Weights of a small transformer language model.
Size: 4 heads of 96, MLP 1536 squared ReLU.
Architecture: RMSNorm before each block, an embedding shortcut.
Training: a variant of Adam for these matrices, 12708 steps.
Each number is 128 + 32 x the weight over its row's rms, rounded and kept within 0 to 255. Layers, rows and columns count from 0. Numbers have three digits each. The size before them is the row's rms in percent of the matrix's.

# layer 12 MLP down, 384x1536, rms 0.0721, rows 0-67, columns 0-95
100:122115122136148072137073144078148123153139140118094116079130109095119129157112083204112098133078141106157136081154113054095090099134134100168134179155080137155142119108098140173104174115219086116065115163082078080154134105068101167141146108160161136141133151143119157205068127180130094084
105:093164127153107148173157101154113109101140148138098073137100144147086091084103125106148087132150111103141180090134137113133144154154147146079112054128171114098135251109108155109144112145111168158183129099054106122128099131138122127151119162114064116145150164126134148123112109125107120129
104:136113121171168105145093148145098133175125078112126120046152102115109117116099106130117140132082122096060126126129117125200097132152125040149206138146154146141150094159094145103069130097116130091097133124157128090071071175086153146080109136107140104105102128139124070121113122144087136141
095:161148123117108143153173125127107120092146148117147131125131149100114145145129133123223143131126181112067091083092114157117105168163096140172143184128143111139109177174150106115181098159126156176086124102039140133079136112157138101148127110134093087151188121194125106113116108096078134137
102:094113129038175162073144144123086115137108159138139116106149126173096135093138137138131243120111085171149152099146114169142166155134105175173166134091105059100169154135177170182099075135088135072104132199183088144137097127151120118132132107176179113134131132069119114157109118157134183131
103:092149119152057070187156158143156120077116139133179135141096091127121094110171080084188078124167104065113093142202148119154091125106127122131145164101082123175061114113161221093121159104100149104139128093157150112126105160122126100170112139148123132073155107182134108108161116123162156110
093:129107128110098119113158126091077114137124124146124168126096119143108083096103141098138181134202040097114082129174150110095125125086101140146150049106122067100080131089127122214140175197055154098108141162113146090126101152129137114147128094151174212126172116128132109155113112096112127123
100:100157132113117126145113110101129134141149152130113146133146043139184157146166103127176118134160129114094134155128127094018144149091132211131126092126114084122126172136134150184162144104078183096210132204094114095122150137124101160225138131117185082157124113127136083127183127121134198137
093:119078128098132140117142131164164108135125193162158142149134148116124201130155112183163132137118123156111144109143125174156150058065112112081196100145135130127149117123134186099105123145126090044135149112103099094147159103129162140055133106112171153100157133105130130138106142118109114117
095:093077120165117146083102141104177136073125133136104156119145141081125093150101131091099162124147134098115112180086150074117088138088141115126161102122072102115090069059154122122164122167119156043126122118178104096131160128179119135136145142091078154099104118064136085111118163141119173087
100:109159114076110154153178145091181123163125150131121134134092118102161129141078135094155202138122113116164112136124167120128129176146145171150149189116126139151131142186170179156186100128099160118160140145169116170170158129147138123177131152186176096147209137119133144072137122193145151142
094:158122136157113093104152128116110139099128121127107105131131151136111174161117125170106092125103109114132142073129127140111184146164176122120120123171123238107115108065132142088123093167134154169112116097058148154094131170119097101126130138097033150152053143138121151132072125102101113119
100:158098125102170123097089064157162112152118106138160149164148132116116138166095089146168163120117134129160145079098145150153110135146135147111079187060133207144097108138131133116149103120130145161148135140155158194155171179147118133087115134077104110107232125038125155165111130138168161165
095:183174120148162197099168129116074127147120084125136169116164092098118063117146126195122137126099165137178118146154138073053122114157110093162095122155182082096099115139055070100131104166181182100167128148130096154082202101170126118083132132164117117154079092209131098133133099119180096195
100:107166131131117095139131121093104124141127120138142096082145062178134139093076065166171214118097084096050132111139131157113136092060196132142164131061060101091153156110153110133097130168092118140109130107099206164129153165042184093111113141105095184128131101165123194202146120143087145131
096:088109129136108116101143074100143129144133141115143171105144139181167069119173176132117187123138147138196134135213142119138134108098168129081126143110128119146164119106126067128069149079118105137168127072155128169112057138120098126112123107126155142068110121123123111162195120157122163163
095:102130127145122077105124154107107141094146177147092146178181108094107129115139157094134147133085105107157182081178137123103116137140116143107155083162162153081182135114110080147124191088119132135120119155145108082044130174144080174130116053055061119039158221121139106100123120207124124150
101:065138127165137093123161155152171130122121117119140091170137155089107166165131180094096085133177165083091108171179134113134167116142068152180080131068161155061079085116098123083134112181146106175116132157130200101119110132105047107149124111067116136116147128171126124058131122096148137087
101:081111118201150101110133135153103115112140095134131070157102157134162138136160068098146131124071130102127095164135135138154153116115045147133088103177128142115089148099094113128217102129195152109025125156163049118116104152064100081170131205079113116155172110108120105151070138106170184160
098:180147132100102117106099132139099120174127139102180156157083153164141074191115099143150162137206125201136107105207133104122137119064066111184094114134095125195164090108138165095137088177136158170116116110120139095172118122087127103061139090105130109009075121145132128120187145121109125159
097:131075131146207129199104161169181118197130184136092193143117154182162114169125107092097200137124080163169140141030122046174126113117069107148143137122157123053097150151106131166207105097159079170158132135170087118138107164119092079120121114101109151175110128137133106126120126153119189201
097:186127130138153091120136102165138111130141184145095070146156131168127075163091135152165105124143103148156089075190103161081167082106129093071141114116119162116155167156167165091101143098146145075157140143138174142180132226090166080153131137098116149173123179136115190121126139132152122099
099:079132119120100131089089131137050117146139153156120099110117149101132154041131124052150146145106098101166057087106150038127143122132118111100135160131130110147123111123126133146125136148167107094126133171190134156153146126104115072113134146128170150182087185069126173129101130149122104202
098:122097121139101093137171155080117130165137189130155102127099162192105129128153106169177150120145190162119088062173115162133133098158128129089130180092139102123128147120081103129132174122104129161108132166150168165181158191133113120088131165087144141126101146110130101060157146139165101183
102:069108128137123074131167136067137129140112114113072173112130059131147060156125185073137141122129143182136100179144103031134116174167097162119118074131134141164142168145091085200081084093114086136205113129173090140137146211179108096138135182093158071092126142172122078087124133185147145123
102:122135124151161130125145120106091122171124108117130146132075086134141156123141131176163119129130141164134107198134142116170144171140117101138160117148091196107122170183158123128151115128140169173186132149086085186094123164103124119168108101141154146114150120121124134144087133146096100122
099:173113110081085131140104097141146127102125134116124151170081128152202144083174166203096161132117145133122132109179132103129154182128126142087082162161130116134109170217103136119140024098105059155129149168125122161097126149129100138125119086145115113086117094129132108115195109153144133141
099:125158131154092133114101145156123113092135162103116171157050121175110145153104141089145158122137093134149145123097153172145095062088122191121130076118146084114112104120123134074122114120152155154145118091130075181112147134098164066166144101101122138110136122147129122079103120229057080056
096:127132131139107095091152134097136139128132182134156163122141082065135091121150129153092081124114100132071106131099154098233048166153140157135105150136088145103161169155162144220127097126133110118130129102112170165182085124150130169123128144082186100110156172086114079126133126109131121167
103:144150124153108168120174165159059146089130154124156176095120143170115122169109188172064136130151091183179139103171080148080098153118057107135097095152125131212126112118117122160112121098104079062069124106061074102106142131071091175149122092162054087140152133183125120168148122224089180104
101:154227127120106125137105117110160108219122162137125102072143144149083151117168154092106215130137137112157143168168109160072104151170094136162097122147158103153162145141108082129125121088177157185127122120131181135141120131096133173140126155168122115155144137186126180144123128142117131121
100:093097128116131067128141107092198139158134116137119130170127098133022134149071115179158169123129139157112171096152163146172122168087198113119150092102103177108101117117125137160132207152157146112118122121113125161123143159165126142156125104169114181219157187051113142126115119108098151150
104:111145133145171101182084132117121132141116158112177140147118068160132099148095114118126174140125137057149130191141121134158157091167132124109112149194101179106078107164156160111110138145130156192120124089157106167062134097060194149112137200170086099063152161144131143160142126147147167133
102:164136125163164154138151111079093127091118106116136118072111073092109103122206188182082131133138057146206131143177125140175116129160127129160090110102073164126112181122135149132076059069108178083167118184149188118131131125086061124021140134139101118148137201157129104107163114122135207100
100:106112134135109120106082110163157124101137075107155105105159117127161120078100116104116144129007106101188131194190109094173197070132106110159134104028132123124146112079156149118102091142161173081090127147067147113094100079095140118174129143092128155112170127123123116193047135117112078081
102:138110138140198119158132158074147130124125124144090150062139167098170167121145105158116083131184119079178188106157131118108063124117086063162124108130127114097065097105113169188115166192202116103170148164167126103128128096132146140139133104068135156116106068074135152180091106164085133121
097:095124130111094133095156144121121145132124165125164149092172159162114140164149116127103156120128141095066074165116147142079102116133200185143135092186134192179127157067131141138109148109116118108107135123192162092116172100155158152146124133190120153134116063146130102109196147149115158128
100:180115143113127155141122148101110135127116127135134118128097118116121131164149174136086118126087154057081120131125132133154137107147080054179114136073113135180167156151166098101110158101106090147144127153133108120104108135099148090115119131104149150114154166160121122067124141161128165151
101:096104122172126191133116154099137137162125094153094119197153118104108081111100130064082084123148165135094076150111144071214105171122160136159174169139073142127131096120105130155115139125131154179114111124083092123117109193112106119098115147091143095095179133122125058196128121127160092097
097:107138133165104167110118156106184113058139092146077142113105156090087164181043090135128102127165108114149134099130134054098107186204183149156184167138145200138140203056128110103128054117123127135136129128151146100150109150131053094161119142125153110150118109099125136119154114187156126068
096:126108126119136092071103159143159116118130135134108218072158167141111094199114108097141144129184116131116160084130142192170146182115094073146183152133131118145171110076149133115158169134068139162163130145131156153085126137123113104091130121165128156135082087117126189237136119131136146093
097:106164127098098090151122094155119133147128114119156197108114084188144132096127116167091127133155091150150091117113136071113104111146063092155147112077148095156126155121082084125119074154051160183151125077185122101064147140146122105078142138137124139093123107153137123124131134091107124169
100:120111126047080112165154134132152157123147170120113074123133058146109098084111123126159149123103086135176108048116113191068176132164107153129120107129188142106179102129166136156160175173116123168170124055105141151098176132158077152108124152133198122185130135145120117196105126044143101147
104:146115130193134066113111145154137120096125170112147153124183144099121173153158084102074161121093102166081139072143172113145108090155183113122117111104117153164131126113142105139134081134131203118142111137179105109136138117141064156129126142094046120113113112160128187094080114126139143150
103:125113136152176116125069121059115136140120168110126125085115091091083107158133097072086101113120138116160108115124132081130120147072179184086131152120129112136160118143108071147037095160167074112092129123127105125144064099114087125116131125149139122134099082119136135121167128076168092181
099:099084140106187146141171133098066129110108153123196192126122199150142201170151182122138150130133135184178135094098155169088120177125104157111141152147102171135165117126118063205111184130141124138123131172163113116120140081175178176104123083113117092173161082125122103068139116130183118111
101:046130128110186134084118142079141124066124173116117092053100162121097100108066122095123076125115160154179103137154126093084130072147160136117127117154152136099147143132129120104117140141177225110141115108170156147089084136083208112179117184087180155123136069110130158174066140148145055151
103:101151139149099082153139149157215145090131169113118112108183084136129134096190063054108108123118127127092138116072105175192180085094093102120103187164129200127129109100151148137137107101135109075123129122176182060104174122141057143115127079124115130178049106130132145104119115139110161080
100:142109126134135113157125147130131126117119166134090184077121146114154087093153166140099193132130094152125152121060122146064087136156104107064081110047110125108096192130162118168124124094070161153166140162177160117147176120073169185156128132224122115141147125113113140116163123082128152159
100:071088131077087097098108116093141130116127103136162181108110146150083165148091146096119150127143133195173067083183126034133185163201105128139111147086123110110094070135137087133142095135152061101133123095067084178151201129093130137106126108093075091136147095092125129114080130126115169144
099:173168136183151103191110107150140141105116204173105219175103179110182121098101201186121152129111104078132094156103126150159126092124156083189093148106136140129063225112158113104131195121150100147103123105147101126203143140110159134127134098151082095165113173198123100060134114151127117137
103:149155134103153119139184110089042132170130096124097171099077171139154134130143155148161137135114110133117180143145119141173118122163097180204116101188092180112180118209124136078138190163193114114167129124108120117173089156158151117156146101093156124099147185151128128172134133131173091100
098:162080128139095079151123176122085120097133130130118115144111129172148149088135118151100149127086180174109079104075146089130088125115115135057130123059183142104171138098122156161130079099150186140082116134123086146117135106099115115139117088178115096183163113123138135143092147206198163124
099:116125117127124174149121111195158125160111086132106146089146152137115101123128107038107102129099163179083099096116138106099168128083162113119061124184089127080152096092126095124113120099135193142108127178122188114059127149133016163098102064144138150159141133112137101138106137148119116073
099:170099130161124115156083134079176127117136123152153156123136158046096105151113112111099112130174154096155125149145128114099132103105160160153111137103082081074112127114118128084100193170123077140097137177139132142143113151179151126159130081084121154131219097120128100089100122140167128148
101:164145124103126075172143133184115126086132137112134081073131121156179141140107163160130135135123131158180107072124134108128059158094145202131080088168111215129121072119141117148093088115113113136126134120100140094133104103182111111071129146152111143134118099161131080064176126071082113134
100:142139139179125189105065121145118127080125174116159106155139160131097149161129170133087122132136132093102111116140156120064148132116066145169075123136097173192108147079079123138093138105144228145088138148118183132079088145161110135175123113134106173110129093116141095117175128129208071068
100:124151117146157108160142104167153143160125207120197139159126083167076115106166161111116154120145122172145154099098084151157116094131143104089078110171144158139094187195130172124142140187161077118129129147110138133119103045179199186118120129171109148101166137143130092134133125155124120106
099:134108128108183116118133086156130143119131117157098112151142105190163139119106126152146036128123122152091146130179131111160255068092104129178151124146129101201176082178159126173117083141076129137167120151164133129104172116092149138135131115112120110138151133155116136069156138102141090129
101:133138125150100112141101135162119124100118157121138117210123163109183163148163099083080118131165153119126155142163110156146124143089101154160110070155158099123106119166111150151140094108147131137054112109160152134084140109041112123116140186192114070180091079155129136150090125084143092129
096:099126134154072148102149154146150136144130070113189161123124089159108135137138130194132091132127073141087097136111144132078165106163135164097127112169071163112161138105152093150086067147160099104142127115164128089190113170226110093152126149175076148148109133108136133158187120125129151085
104:101147122124165135108151138109141147160125131146138143124133152133118151110154127107107156124191054125143130155140131125116127120119127179147120086191066112135115117090098075112151126158122074098109125124123129129171147134146106153149129125162085100164165123113120140145116088095180116142
106:155123124088066177057181102141153127164127094143099134143164130097118119141082052094164182119100181066127084078137143083101115123167115115106121126076040146170083122131055107150118129118134139149085138121130168141112100144203100146146134144088135131076120096113124083113151112131108116184
102:138123133094164130115135117120103136095136099111174132191111153070132130148105124136124104127169155166133156049159113159142109104100127091089169093146172132085118139098164144152106094131097105115107129213139129119119177109120150096101125101131140162120159113070123104126087131080124095143
100:086106123090172163128133088042169133211134138109124177076122155152154147166102129209166118124106088123164155117119136172109112106089140178175107101166178124143120120175143058149117120171094174176190139102122103147224057198114191111170133043130173124179090061143128149128188130130093087062
095:131146132070142181120116125150117103120126161111151234110123078081117151135088098167118132124094084113125062137134127126156088138123151173066144109128130109120120155182136110141110068128195165170109144167127146145179132093157160166182123143161127107131118107100125148145081140144130127210
098:122148124155138150091127179126114133168130151159135074121112124166169115174144087164168159122120188100166045135142118168073079156179169105058151169152156119145176074131143064080133152107101121144039119105134137182052184081156190096150122116142144107119148141184127092168166121159048115154
100:121101138177170183110134105170107132180122148132198141201076091151148194118134154191101075129139125081088181121140133130108155103122123136154098143126117102077036223083140179159092118148118145162165113137124066105168131107114127137085138090107146129181177119115131127160177134167153108160